From a checkpoint of a small transformer trained on Wikipedia.
Size: 12 layers, width 160, 8 heads of 32, MLP 640 GELU, vocabulary 2048, 6.64M parameters.
Architecture: RMSNorm before each block, biases, embeddings untied during training, normalized queries and keys, paired heads, value embeddings, skips across layers, capped logits.
Each number is 128 + 24 x the weight over the matrix's rms, rounded and kept within 0 to 255. Layers, rows and columns count from 0. Numbers have three digits each.

# layer 7 attention key, 256x160, rms 0.0497, rows 80-127, columns 80-159
137139123101138102154112170052158111160147105113136125130135169125143151088129105091129136137120126116102114172143135160132097114151129156163188121119153124159134135146123141110164102151143106163130078133140130179098120146131118146230135095
122159120147103132155122160107079163083093200120136083121117114125169087113223151098116170097096112154044142117159116134136145125083110114129093154078150110118148146148114135150095126136120169153121157136126130081124112175081131118154113197
116145137103092124153146055156111152120135090096119201091139115123103135151136116128130127138195084144144130117162168141159175080104142080118163174134138170077120170187143103107108121083112160124163150146132097132123148090094167071076132117
128090148122110128122168153120174143146150121138143157137132144168094084176129174170132160099128141135148075140126102153162111131106124138151157127122118180158155122135109105122082144081107120128151080065167165158094150129157168105105096118
121073155140093126106102103127195190129159158135080139141137135138111140126116165124114106166173104130130143111108126128107131137166171150122164160121123185165101149175162153135123170116135160165144074144126130079083112137129126133127125115
150165109114115144108140097086138129132142136164139130141144175126161124115113115140119154111116146136080166172121105146129146160125102180126155132167120174114096122134114116128158200145100168111133129113070101133166138101130152103136164146
124104118130109133090168172155126114166109129131150173138173170091132111143105122111143171117103132179146115166141145136165082156100116130110161183118123106160131145101116110146128170164129121179168120121127124145143137119117152143080116109
183133130108127156114127104103143116132124095138115112161123122124136099042135114106105115171147109088067093164137159189181111140114139123130106163123160127119137107151073110160087097193130159088147100134083133114142146145156060114168144129
157157097183098119143159172135120119125102110144160124126086145154103194158090092118114182055147093138109092207113123130141160108142091121150081096151066141150120087150122089118134122158123115121125116170120142144123127095146110146141156109
170125164163121124139123086137137105168156128142122107091157138098144161154163113122143117163129155114146124134162148138126127080128106110096149086138131136107120176136149166121134176103105124101129135124143118157125130119111135104155114100
095115134122157106146117151109141137108155101153134139122116120167166112143157113092148127116119106107068175125050146134120109166180143141121110113095131150137105141122136153118143099127139142102163116106113108138184113157097127128134183115
125106131135181151104131110123127131146120146072120122151127086092145111096088077134122155150141131095138139146184147118125121126167138113105133140102103141093146150108163140105137159120146128163077150114175133138140088130111088110099115092
100161150128134124156095177108132105126149078116096120141120143152129129148104130173070115156167150158120129136118150082084159154114106115195121087112109183099106159117164113110086121099117126114096103099227089143140110119124113142113063094
148119113149092115142124141124075163163138094053105111114081094114097125149115149129166123168098162117115119163115136118164105084168150176144106114136086102133119165159113156186143061122049114103142111132105135094156148147120113077127134129
159170141148156103128126157137122128095154135141159132143132124103090101117065113153119146155154128140134166167154158113106191109135147142128130101099150112144129130104121125123130114120105139140101110134148151098097149135155131132119153130
138134115123155088170140152129155134107107109115184113144160173127163112107117149125111154112129096154114107121104139096145116163141122166122145158137105121071147144082125100130103104143110102151109145095135156140142156115159148162156132058
142143157133108123129129159098122124129142130135131121149129142111091124127149111153125142116135113136135124116131133140123145129112125125151125139141125141121123127105126129121141133106157122128120117120132131148119132143131140142129110124
092128096134108139116120135132131132122138139123141118145095136119133120151125132121104129103121130124107140123124121121123119133138136117096112119115127115134124112115130145149136132133105115136142121141129124162127110119119144129111136130
123116126129136120126117115136131144113118125131115130115150087122100158136160108128121129132094116121098139120127114133124149132145128142107123147141130138128148147131138147119144138143165144166107121129120104134133121128134138101127141139
144138126152131147154138139085129130121117135115116111131112133132133108132142108148118116106145110130114126126132140109146103106135110136106134146133139142133108139135134112132124136135135141125121117156121136122103121153118129111111135166
131131119162148167173127123107128115138121100173094137122127102128132147108138133103105108121133127148096125128098131124108124095127153137125110151122140114121113131147115169069091141124173123143124119119130129109121127154104160130120146116
118148117129133149138133126108136129136155126135092143148132120102162161101132135096125102117129137131120162115119152138117129078132144144090143132123087131127116175129113151106072125152147138144111112145129091117102096156127143113142125155
128177124158196210173122119101152114123168081195119108121097099119202155083124160107140129128120166143094193124092109131131099124153155146096132118152162099135157173153146141064114119114199126130093130136090146124063105148102164171117101171
119087131141107116100115124114162139136113127112118113119105161133121123167117109106140152134154140122111132167121122066119140171147131139144134090115118124120151142141138109104118134127107120116156126111105148147102114106151087137122147124
157122136185151193165103119112111120116135072150090095090125093137141165157128139103169103139116119095131073141136110167165069110097152134073144110149131095130151129103106114086102106128218127088096138127139123144086106111118135123151137137
146130184173069148114128100149079138124055145105085149114141130134077092174217123173083159134131106180092111180105107127156185173069123097133101115084142136088143148142165138089104132070155152141087166081128167126106182095157079099083156124
102099145108121115137145124212091155138141113161132174139148147124113113167167102141131130122141089104114087104129112101135139076104143118109127127193131083129093127176094192112139127117050127125125124150144137144154087148131125127116108113
149137119139153117126111140132150176108142112124133112156128115128132136174116135144101160105058175105114149123131109134092157132102121171145131159151143113106163144132154144147139122125144114101120065135163126087109133136087099139134067141
111137131115111091113099139137170148114140115127142112184152111106119158078125106126109160161093182152116164141136163105103198144072139132128143161108148119127154160127125150127134099119099157148132127154094130123154152185098093140140121131
125147147086097186118161079156107139097061116130135122064106137109088119075121113092129117108108089135129125086199130109130142145129141131127111141123110126162125130155147116176091133135092117131115177155133146134158137128198139147114130094
142145126101179165121118126149088083137136153139141116105111140149158114157105157102122146059142131153125125102139128128152113163100154113175169104140138206098116116146119098083157136124162126151121148122122171117109094102101167118157147106
112146143166120167155112103155109095112115100137117107117155153150121123149142101117118110141155119124161128129145157138127130126084158158093153132119131109120129125118086118165125123152172143134101143127170135146089113130114128047118144134
124154185109088118115137155110124132106122128103110086149128164163127125101182124121189134130169125101157132129153138149140153131114128162091131166158112125147075143161092112136077142152109131202118112151117140084109108130193173111119118153
091138103103156135113143127153122116102118170151115162140146132134133123145148121098108114112115117107180135110146130155139108088125129118138132156059114127129126108136163114141149114140157120098102124152115103112108119134130129124125138149
116131106107143120113111146107181142151105137086141067113168128127149099109067153135132138128137177127133173148151160070107094178111146135088121093075158152127148109140172159108129152104113118093142148164071160145106151140120144191108133126
099153137082113153127122138139157143127119160079119130136154144153152128138115140153136125140106121200166178127100153116111162158081112132167156111112145098144110138106104109151143146111111137193134101094155157104094099112139177139115114176
086146141121111110112163145146126122078128142107160139098143132124078116158168119154104110179141105132142132130134107139149166143114123125151129159124116110120135164162122130119123152101109137123147169116122111127122123086124095157130155078
115155146123173166120128147122130108140164120146126128121091110113145123142102100125117067137146126126119200160126206138119094146145085145124117141188153131153155152137126113115110122117119129124102122093163118165074100112109139131116103088
109129138120156121085128087153127132129093162150139113130123146124107138112119103109112142142120091106130149144124141172125104116126099115075108140098107125095117143160166120167148133114156139084146141148135146141106113124088125140102166134
173140143151111134147136153129170138120122152113137114142087098094106107112105138133152138139138100115176117132163159146143115133149127118135076131122092129156063108109139084205164140113087184144162106139144160166151079165133142118108110128
121139156073122082087100155077114107120125143115171089209114120118143147105106114119141111126081125106145124144153115135106098125080128206095116147098097122102114140129145121163151140148181126112148144062102134151133176153098081141179097143
108144060135165157103055125113136121146091113111109106125160103139176101091122111087122097156145120147183091132156139120120091105125146131170107114119128100133139087111095154181122137111129126149161126150140149132156095159119120147136127102
157156118169140137120111095098149111140154106159125124135138110130178151134076144130112126115117210166113125160132108139144052090115115138096157117166128119113135090136143090094145147164129138113128100144126133114065134175063100152155149121
133140109159158116146113136112104110151129171130104110141156148124162149122121149117121137128118148112133105166167156128116120119150134135124093099106130130131114117135097117153138139180147173081153082173096112153152105153138135123153107081
158113133146125144120137125130132087140129130089137132120125133116095111114108089129136087092113109120123068119144162110163093155168132104178127165118138117126102084098126115110129119149161121111154143139092172146129130090135148145139158115
124132105155160154129116160152125126172124106142118142116112132159106141163111125144160107126151097128134151117125108161086121148104101139127138139145120068165117160110124123140114091121097116136150099138120133152138126123135151132127142123
144123143097128118146131117165111077143108150145132176151110168115127135141160120117136164142107154147155127071123113139118120145167104155162128162130130103131145118124136151169169137135127147151131127124172147081130135156147115121134157139
145133138166118115090154141109130098120144121144114067133084094098164166117142101157145129180152141125120167143151108127165076162146150163099114145128141053139166159180150115132131169122135159083124123132113131133109112108095121109139155161
# layer 7 attention query, 256x160, rms 0.0517, rows 81-127, columns 80-159
118141076132120140105121152113163098089146152109127100181167119105122164153144059102144149098127147159141132120153122082149120109085152134095150108093147157152100138171107188149100155168168119101150119125170116141111147147144115124084107119
152077159182120120140169125114089182095139193138142137177126115126072092187155117177110168136096089130148118121158119119151143115096115110102120169103118090180138144189141130152082166086118149157101144118150096152077145110145151150095101117
123110151133128081182128117154137118158147140164128137110114131145122111153139150173136164141100125129109089123109099103127102167127106130123144104162144097129135098137131101063151109129088145105118139114139146133122124118129093140140138111
167119154151067146098114135147089132081086168117121096141205105142136124138149124126080175157139125114128119172129126131127182137103149099111104104086106100130134128172137134130098131142169143121130123119083082102087144177188184104119153136
027140123072151179099112147137142106141110104144125097136110104054193112094137096146106155137146111132103178182133149147126138117117138133096107093065095129123114114161148131131114130142110207114115117090103137041132105186117127109139119125
172125103145120136154085109112107122095127121089110094132128112181164141137121107128115123127108138137115130158087141100086145145143150148161142107083129153120149143104090170114160116142148093141127102132118131138134105082111135145150150137
091148120141173134095073122131152131134101118148127128189112155095120102083072134108101120131140113113136155099175133111153120100161106147118169081138158137147099112127147104127166135149145165130134107137151136130137156160124138113133153086
063082128084126151164104189100121111143168110087143112137091110106136095119121078086114089153120142125136150162139114132122125119118118152081136132185143137142145144098110178157132178139155118132130140162111078131132083134118111176119145131
162118142092115175108107122109096127085105132128145159139120139135099179126152118155160139103131153111133136153111072137143134130119117082164127132175123127112171150114097076099125143143116126158155147144171116134155113128149125170144137152
134148112152171146104119120155140153113101117125120124136177130110133126149152138112097147142181140148122138182132104141090113139100096101118113162126176153142142164122103139101093117110134150127088132120158173137167127117139171144129135100
093145092138101156126108131140139102044091113158131153147123121135152117136196131129116152109138105118100099191177109144125147120105157155089137169103115103120136097149162121129126115145139170112089148130112077089122146179122155146121143133
131137125145067136118128141159117134115134119115115122134136130206150140152118148126096146082134154159156145130106119174072126120178079097136129130128124087151163131141124147089121130173103107116133123127125171090125122109115150095132129140
156117152138064117134158158144101180089124162083144104128102143166111131166136183142122120147112156145122162130088153103086153166126099135127157112107138132147126144133113153142104114150122161109196087119152124108126151144160156117102131128
100190167137108132137130158146122121115118146146172129135127107090142161150130085121123121156087099160143189112115178133143160103082172123151174103083142148148070142156187146132125128139115149140134116122159130129066110164091123097078109162
171152108131157116086137111116165124144136108147134120174131108124157145110068148125139087115113127132171186156106104137133130140183135138141174150148172140150125150123122139080183118147105112117137109146113157133122126089115168136173136108
124131128116120123146144108117112124098116131137115123119123130132106138134126117128115106130164128147146139114127127131127143133110114136129120114133115140135120122115131120133124130119119125115121108143134141124118117111110109111125134143
161113123137133126135118111132128114149129124134129157136123126117142122137114127132135127148115122125146113133115118146130130127134109116142124138113140127125131113132126130130121119145149118135121139129126092112150123136148135133147131131
131109137128140141112138109127121126120129123131118119122138128150144123140135156139138136136140128140150106120126117126131148108157155113141112133137139107118119116106117117129103127127114127158158140134095130121122105121128121150147122122
125125147146162098128127150105129119120140125144124120145135125132133104126093143132148146171155147135119142143154144145123131134139125119140126117152097106107123098110129131106129113120108148120144126110132145139135153138099117135125149101
102153113119080132113145152124130115127117176147116125139128130138149109146112145098129072086138151104151128110136131152164129072136132105064166153109106095099113152150163088129119118167108141097112102127132114107136096159131136099135141144
134103130135115127139129115106089126132122163135120134099137154158122149157172118101163063063069099089147091137130128118152177092158183101123147137120113125146079149102115078115135138141148122118113174140126134100128073105169109182171114085
106141163085133110139158111126138126145129136155121145134128148126157154157100126119161069035118129106181125039137094170148154082181121106081149130111076111118118194129178085139130132118055109106101111130187112162124115123144110153151079091
178112120135124094158100096148115099154181137104115108089098157113160147134137132145126138108103111129152071105149081166120136111160100130147146101176127115176155110114107108136139103141124090125112165134183154100116117087105097162159103051
092117142058122129110145128096115151116195123125125124141136222131163181143078082086160119123121135076169115045160092154139138083174113097056099114140092109119140136144122088137125136157086104134104102132180105101126116154182137118161099127
146108168161111126139112115145098098158095132126110130095105106107110115165148116169130128116123099109127078138136109139159126136121131116131122095153099126103123063105125099101134125138153133109127168117108162120080156111113101099142148123
143093157134131086184122128142115145128141091147131170182117139142081140120165125136161115118110119135124107155107113102142132117140106109092161122131167145132138114112107118087124160099113116140084111119160126158149128084136100142164163129
111110134164110127124096133087134120119113142123134171151177126171133137138123155143069182138120084167135116132109132101117154134109182102131112141111160164146139121117108149079141132165089167138156134138151113099146127101114155135126154158
156118124132097129137110176129103130122127152118154171141177116076129127167115097131101178147127139116132155164108115137117157113101133128117125097132088133119079152133102139102121143137166158129136138114124122123110097099122124116113117121
149186109098135088094130096120085099121151120113142117143149126131130135122122123106158128123101097082119182133149142122155079130137113132073126142126122111094128137137152076107139136133096163163099160108117132135079143154098131112158106085
157134105122147154121163120082091147137141109108164089159129109143099119104125112129163133139092105120105140173147115135145093177122183142101147129137116096090160092110118122123149110149116101151117118146148144141130130108139130166143090134
153139104136128114124130138132118188113083160139122183153131144156102111110162112117117143122122130145126113154123140134150137145136131129176141136103129157139161114118147149090144133111126100155104130104154132126135093184155129131129164131
114133151124150089149096138138147139140140151157091089111108134099128125142123124138157093140138117115149158086139110147117104097099138175114114146119146092154094117148103161112114172091066139111125090156155096144128076106150124116090103091
131154118151119092128120153130161143071094122125096148157104060138105119122115143139132138187142143133189131115148149112130128131132141089084106174078145102114122131133167133157093111148169130120135097170142128144136140125151112119105146121
146142099101117169124173166109124110098112114167146117147156127108120103126101112122102139135124134159104134192105142139125129153120137120131112134129126106120126080168124153099131142124110139134166076132090096116118147080150183131114135149
164169189119090124106112103162140155123108144082107124121132129109092166138140088108136119115185108140147155101155106149133204142160132159164134149130121095145099151141120100092136135134124125171070129118117131133107117126192131147122107116
152113130104132119169106168111135118105125116128116102136134112133131126143163113163086125117100108105134108105106109134113117139097104116134149143175127098099162150161099150117097168125118133156150155109125124160084140095162144171124113135
129161154104155111118127070164107112100133125131135135101115129108090157114126128159138118115116113115131116116134106080134131152103152107124133132147135148141127122117133146163100084094152177117165095123142186124110147097092099083096099139
099120176095160132163128104162122131113092111110127157122091153111119112156168128110143117101125115123161134149187165139148111141105134129154156114133151154137097124104140115146122145121112170135132150137188126145145109136157102148124120110
104113113121108156120167122157097144091110173099113085086118161114155117147131101115139118140093085088152118113210105168139112118100129138118155137103108105113118133148145149155092106142111180068155164134143112128092118158165157127136152135
114122149119134162104125125097139154139108129122136096165117089116123133106119124169119159120105128154135130152113131114103117133124141160153125163150107128085127125144142118130151089126129141147119121091126107145153143133091115136150115160
169136099168142101087118139126162183112154135110102138125173156121123094151095140109105125142115173109142132187138140117113132138157136128122100095131179178139108173123142172155185132133137097143125120125122108100191110128081110129170158126
083147124091144168150090098087159124157119106149137092109132131099151142070099134126126118106125147116099090142134137147160099108136105144126111129122121129142128133130103157138135151126159142177121123102104160137166106156147124098149156160
099126096081139093191149110146097115129157136098159099125094114085111129127112174123111134130097153103126170105133138101120138144178147114146134110126151153132131140143160152117180133114170104073150137139129124128134129116109079165150107113
183124118135139157138096116138115150146099127109145103095121144144152126085148181107138128154147147143112123141149145118151100171171127131102105094143140145127149136089099089154152166146116138117137124135146125156148179162133080116148124102
111124111098111076144121124162117068111100136065108161115095105150144162147128120125147129104114131130122101120133125108161126104135144132145116097169157137133152095114130154130095102126137110139067128126174142146138116128097110156134105156
095123147120166133144102119142151159177117164157099152128093146086127112135121157160154119098070112111138087112117136138149127093129134120132135112171101135135126119128147135108130079083095111111116155122174202143143127128148106139157114118
125146138090139149129131104121122168171101101109161144111102146096131180127133153143150119101106140154114147111134122094116128173077132155142153112171152131123152130104114102125117109098127152151126144160164153164150124082056101136128126150
# layer 7 attention value, 256x160, rms 0.0566, rows 64-102, columns 80-159
106174111070120152075110157131091120161130144152097110099167101139169122158119098119141130137143112126177101115115176143168109056116084148093113114105097086132034112149163111110129163082126131142100139106112123123129097078159115138106151098
091103108087122151074146146105145141154089106105067133125134148163132116139101138097135174130111102202140124123119140127117119148133141140119131106119084077168109145182095123069137169144163137095155142134120098097146111105139128124155138110
102147175149182119138083132152115149111167117154147129123187125114107109144174131120148148130144153135123151120122081117110121132110153110154126144135129110124114140116143076094133154113135112182078175134133144162145151147091127133134086072
167132136157129108103127129137118118116115140146144150080111133154091140169108179156120126089083159105146136106146115115126137120111094080155143140161162137112149085152164154141146106143151093159106153164160106146093109153121097135136128095
071176126111174197190064140076179140106128197155146100144129109097137160132140145125082130158091193108130161144144143136137146110040186113152111174163127139116165135071102113148173074128117153122113148148145096186183130144122070100150141135
119114155127097112135109096132150135066106124111139118135147115153119149140103118106113125118094108140135107135116114150082123141148146124134146124118131134155159125139148154154144113195120134151161148135137067119143116121132104145171141112
101168139143078125123129110111078152129102173089076103103114099163096120169169150154126139140100110060116127101104096163145108079137105119088073153162121077159113127115104146158142129095143108123121124123112138139154123126145133052100098108
130104109153144104109173096152136172118120129110132100114126122110079110126144154132130151168129138122138186121112149138106100104134152157151130088124128168117121134195123130114134107131145118125121091110134158106099142123125177151169124112
090128141096067129140077145131095170084100139127120124107143115112086136102144181155099114147176182109144147128095095143112126168084128116152157086121101101115074184117122121176136104160198152149148121101153057153103115178141163124178125145
130141160130103126094138112123161095152125110144133153137151128109162131109100125094110172137113130129161113110134098129165137126140101108139107129126095098101139100128166130144092145126137076154144159153083140120093161121152170143151138085
114147132132131103129100140145103142141111169120108170143160137139139120140119118148121149080125128119150161154120139167110151133154148079130110137120109144145110166147130158132135144148156093158130154126136131097107112100171109103102141140
164123118126139134166117152114161140110121128165111197100123158151154110134139153127116130144089145134180093103098133093122134138116157154152088141129105123143136134129098136120155098189119145133081121092130097153168112132117109131088154144
068126115121091146161072087171133156107106127094101129105086145145077122148133112127150137128114160156135160128133135147069168173135131093154111081102150137133117127097167093193123112149123144136145117089176077140121142175098118113159134116
149142106124131113141141136116157145167150123103122130100141089119130145118147176129085124159127154158127112123134104127060129147117109125137098165176095118125116150131140142082103138136159124108121128148089154158148131146118140102183130168
122106183081075108075168138145083082139113114127127105182089040120125114096115110144105132131115087083125102145112143183122079114158102116132084146126143130156092140139120131117152124142166096096181118174134130076103175087146104133152103101
096150130130161129164081130117178134166132123162123124094118102125161131167137104096139196133127185142124131109121160131143131148053125153123124118110123108117140124072148169183152109139146146159152171135149102159183108180119116143167191119
139135128167151176140110170127110185164107141135130128133105130122114089090110104105103108155161114167123186138115108158127157144118110124139117116143109125189075155141137114135146096130076160137125113093111134118117088141124134112112131152
146154104152080116169134126115134124120135169129147139141163162127154132128110118077153114122118167105093125112109144117122159156148119127127110151118128137135139144129144149156144146094117124159141157144132131109170158140136150124087115079
151129137108161117105167142156115127151120177105084118136142145108141142167147109133171163112095165094078148159093129144108086080128186154102137130110142102157113151127112060151121100117108130140102137134114126093097120065117117102134076144
125138145138135115162128126083123092136137123124135162116157156175117132196105115148123112116161108161106095100124084131141164100130116125076122109114103110132145129066125120085151162141106079113130143161121134136124083093102130140081170114
184166149146123122152098126072094091117144097170151139122157150147155165122070148143082069155176161137117112112117132098141126126129120096095095117144155139132147077080112109141146105122099111199111133148124179136114159111151139120144152153
072090076106047112136138169126141155135114111142105080114063136129119103131142103133095146142127107076130088146108163113142123086141096142142083132122137161148103118138111128184134100077059113187103105137155131121125159141149113135152113089
158119162114122119156125121105153170114144086153110140129144101172136148084152137112144166143159136141142107108146122111113119114130130120171083122146107062066098117126168123120128099104168087141086114126096127110122140152133136158144110138
101143087148087119132138113136174089113148108133136110087101109148144105131140165139142184148097075118219105140095116121133129130099126073203112122089154115157142134138166080112101132121120085150103105139189113139157160024132153135156170158
105143118135151109087099147110103103130126113089108152120120146116147158086113117106094121126137117117130124098094139129076120124121155138105090114132147092086124137110141151131111112112164152120175134098146126105147125137167134128133102156
093103152146109113126140117137109079154133120143111128121154104116146153159134157114139127157101138117123138099117102136115088127136125083084130104136103111140122121151129196106141167106130131150158120151055160125124103120117161114104111135
109142140132124079131143109158144097149079093114146143170126165119130153148092147138130141131098093132099162110109163158108088125181153100146134143139128119147145157151094155077143107110151152129146129127109102105129094138140131085154123142
114094103143128141070164129154173146141153089152132138122126128155102120121109143123155141094167128142149158139152153138138131132148144127082136094122146143157114151136137120124120098172145126082176106126114121063138141117090128130146149131
103098152157117148142152107111142129104089148143140139131108137134125109087117124116137074119086103125152108136148077145162148097122155145122151144150103121173171109143084142179132144149135114156114102114135161136135156106175112118122132154
126118128057111113137150115176147117109127084139133139127085136121118129124133152118146103117153117130143107160102099130125148087130146153135137158169127146089132120116136107160131131141144110155134111128130124164077147164119121115120184132
146127137125150113138132130152126185167118128119148114135119095107102129184169145122099174112129125138154094148153149146134121082134089139148178174098144157112170102126109101108129131105174105140146113141139116110139117179151108142148166115
068160167149164121125124137112119156116120098086107152109138188130089149109136181099183139151099160148155078139124123117092114151078161102129122099170081105096148153100141149100102122125169099100120119116115126144136110149105153140140119187
145120171131091120154138133144091118118096090143112130133139131157135140131110123128118107133129102159142104120127113111130149073140166112150133146123141089139128165106132133146142086177153126111148117138128112100144168153117111143157117150
134156140130126138164106149168143135143123116103119116128123117091094153180128125131162157120069142148127160135134122140128092150156129091086100103132142135149131120139120140119102126157151184148141107127137101128164119120120121119104094153
130074094153146120089127124128069160115107146177135128101202187158182095109127062155128172125147176140137130124148137145153103104136138152130103143102157182134109069124108068119151167147138109101110128145137197119106204170114124121146117110
096091095134112124164096117097088131106143130096097109157160128183159129145090133182094139167126143137117109138096114121092133099135149111125120098099112129123162111096151159136119163164149114170118128128128131088125148154124118122074129130
170146117149151135140109083169183129089136106140120131123074153094117123128141147109120144121128164139154141176137115107100120131109087095134127126151114102133127151162127131134119089144129126158110098120138142136146138119160072137144090143
094088145141130131131123157174118107088123116119111132124168125071103130137084142116172141173159170150100154173124120166128154129098132117112156096090197122120110180101153168128161128164125072127137138120132113105114132118120144158136118127
148128117131168084126131089129100151214136199131133124143115085162132156122121165129156148115162099126155145139125126152101153170130180139126110110177133134105134143134114094146155133102115108156110121139166182136120132139077105098136132146
# layer 7 attention output (transposed), 256x160, rms 0.161, rows 64-102, columns 80-159
122161085098138131074128164156157121139105105125112142081132119150150115110127122117125122142130181117118119145098133125173136115122111129074083139136119147090093139127141119094147127100140126152081116147127115149135120159137101145091170126
118144119116118111097134147132164121156106092111099161104153122149120109187138145119106152120133171144129118103118116104138118102122135117108139136116128122112111120127140166106129148119162148131109115126127121114121132146113102137113138123
143154133114127137144113114158128142128135128149137131138157144113138153120129100156126136090106122167107162097149129129134154107136127132113129112137149097153119169145146120138128133121087135099117140132139129139153100143122125130107131118
116123102109124111129145152150123088139121149110131127139094140113118103140112154117143117141093115125125159118149154131112125129101117144132162131133127138125120104153130121139121133121115168103125144131131118101107136140137143145115118106
120115096140172120114119093138119148132101166145107135162165139109114125096128128105100130115066118105126134121159124128128113115118130138092099148117110116115157134117125117176166164100170162116140149128156097142156141165138102124104145120
113094137133101127116141114137144136097152138141090135141155137147090131168113141141132130122133142145128133143137110156109146136125133151138152111127153138150123146134134158118123116156135127130159127123117103149150129131117116135146153146
141140107124103129154141135122121094155140131171147137130069113110147112098132106118120101120139106140143152152164116121108105135118120121138145171138152144118151127123124116173144135174130119131126098129118134107090109145162118154147102150
163134137153144138115127110142123125147135123133107127129117112146135146112142113139153119123126123130121106124125122121103152106142115107154162117144148146127106118144125125091120112090158090122119151135149147152117122143092135129132125090
118077116129109132124119140110136122150157123096111128140096123115138122147113144130120115110122135144130103109147132120116110135153133140135143103144116122132138122117115114141140133124157114097158111134138109119156097128150145128145109115
110155127170164140119134102130144171138120139140137123157154138131124129107090143130130136135178124140143156096131124126127155123112162142148126143160134110110140129146119150087117150112123136171148101105134137124152116108107147081112144093
135115137122125130108082116129117130112112110116120123160120132107115149099126107100093151128168151160118146138118136116106109123110129172109156112101117111146131108126126145134162129136158130122094107127131137131121111156153129117138119125
138116135136136172173104117104110145112126192138133097156150115149170132122154124110117121139128143092149096120147125104124127145115142136138136098125104145086124151118105136101118151116105146137076120132145144136128120117142152116119127138
109090124101117111148133140083157139124139143107125127130106165110135134119119107154141130123117129126124108121149146135084119128143158108120159134133112138148115086125115145138147124144138119108133104124111111120138109135159143118142093115
135115120125099098108113124147126143171144120123123126129135136121121108131091133113108111092090127133118127123117151122141100119164117135155138156094168160124159116161142091105145133130130093134105112144096160118120151126125115116132128157
097119148132126161088146155098137124120105105104120124153137113150153100126062137146132097146140107126127136173096153126135146093129114145093174089127110148164108133124133129088119148136157179123163097135116136113144147125140152123132124108
106122146116151134141120127129163123150120125133124137116122114131147126127131122137134134108126130116147108136148087111192126120097133157082120141129097124126132137143139135139136159127122145140109139126115096143166135124103120133152144148
199135125129155138139138091130147127136159131142142124146150117147117123142150121141120137141114137131134134126136096097128134149116144120132115202107151146111121147119131140121108111143156139129113135119151106147123112121113148109119135125
142136131122133100123145177125128098111125117139125125138136139112098166139126117154102128108142102136147142163098112126137128166130140157151152141150130114095139160121140110132148157124087125164118135136158129172139102106109156124099109111
139141121122138140116129153103122097142109103129108108152131130124134125099141106121101131112142110167106153137115124099101116120139112130095135105131144116118122150109123130122111138135171140089138170138097157132136108143125101155124136121
124172115100144123141164098138138113120114141136151122138133128139129128131099105092112124125150164154126145112130126129103099141125134125116148173140141158120143148164136112147128164141109119124132093120136167115139128116118123112121120123
163141149131119125146083114133121168110112148102143106134126124086164173132143115156142110152150145123130136122120141129146145163094120107133117146156148108160161127121147123125123150119123125165125166139154166140133114117136119130137138149
112092127147102109117125158146205176112137094132160166118113113139129107120140145130107099128149139114120099139076118114110138095124117139142076132126093156097099087122140114154111109122116135131144115083128136112113154137146118121137112127
128112110110103110119130112131170128136121137143137099151088115121143123146149129160130114140125089106145131122165150127106149101121110145146138103120153133146122116129110100112119104149105153145093137163111096124145106123147144171137148128
074122113120133137121130150110114126141120107143158102142099122149145150135158105081116121141137116121068123147120161138115115147086110113113152106140126110102109122124103121147106125121133144142176123116103143129111181156137121158110118155
135113151148154137130100105125115116136154132118142130132132110111142139140105137100138134116139148101161115156114143150129148110158134136156163128125177114140129163112100137126125119148111126130150155140106132108128096129135123144138137150
112123120137122110092127132135121087106138105127146162156135105115122165187109135107133177120133136121113154120135123151094139093120139117132171168117129151135147095115118143126122112128149130130171115167134137139139117134114111142119162133
103133135141096113158121117161126123128123131126121136125150131132128111140104121122121166134071103104123088096097106152098141110125116099128128106150127143137134114128130136106127104133158105140153140131150133107117139145144111120129134132
129118128112109108093120133142136123105143159090140110114130136130111133163139152120133142107110160117148121128143147147118134105099138123115145118129139109142140150158123137145110114157101152105153134116126097126141139137118137140139137133
170120133143128138157132125133137123101105130122130123144137157120159156090130095140121152130152114158144138118126148114126106137118122078132124130076145106117131123126158156132064111146155137139162122137123104149130162141145112163151149136
116138122131132133146128156117142139143135111122142143143110115167169106117148162127138104151148136121108085141106126136135136099155119125127084116163098135114109126127123129140116122154106123116157133134141105116119147125141114149113099127
103128119130124116112137142126148113142149109139113166107116156118132108137123114142128124090133116130128135110166122133144153135166129138142142109124064098120128106121156153130138132115128129147128135129097125133139140153154101143121130141
107136155120142158172139144153109115133115128118110096091116112118126134165134153126163120111101142137142107103120108125136156099148098103151124122116149134110125121119146147135143111131094111080125134126102100126139138146105112150146117142
100104143135119143148111131116131110124114092137134109149140141150118128125131151117080151151126126125110102151153115121116137100118134113125142098126123091151118137127116161111134102155174136092146131132140118117117143116151155142130122135
128144151141115117159105141156169146131133077121110141078126135152123115142134152141143085149173110151136113117131141164115134132134150133103120091122104134126131155101145139159105126122092121123128155138143117130139149100116147098123146143
131159104144094141091132134095107069142139142120162127144100149117142098155143132127138166193109165124091132137157130154101081174154120123117162135167174143144148132150113120080169178155154105152140119171132119163128180099104097132157136202
108127079133093155089147095147156159116135098141135107134148134183118115155145128130129112127083141156145128164092119163103157125142131126094119150118134141076122171137147109141120122137093109115123128098129118144104187124140100120110150121
101139148147168142121116112129166137142125107149129118100078170091110087125117168138113127147160120150133146089128104102140141146143099145124100146123123146122119107116133131150159125119172119122144168124149128114174148105146128119096147092
143118111110117133136155124116098130115148087115136133118121145115151154179128069099123133153134147147129102144125102149125142127136108116111118097133116164146149148115111133137138116117118094125142120155169171141101098118116113157113125153
172145111123131090140145109122149114150111138113156142145110096178105124120160151124147127106142158152107144138130148147103111168145160165118132137149148165122099119132154104114146119114143164157119155109150123113140138151056093081146156141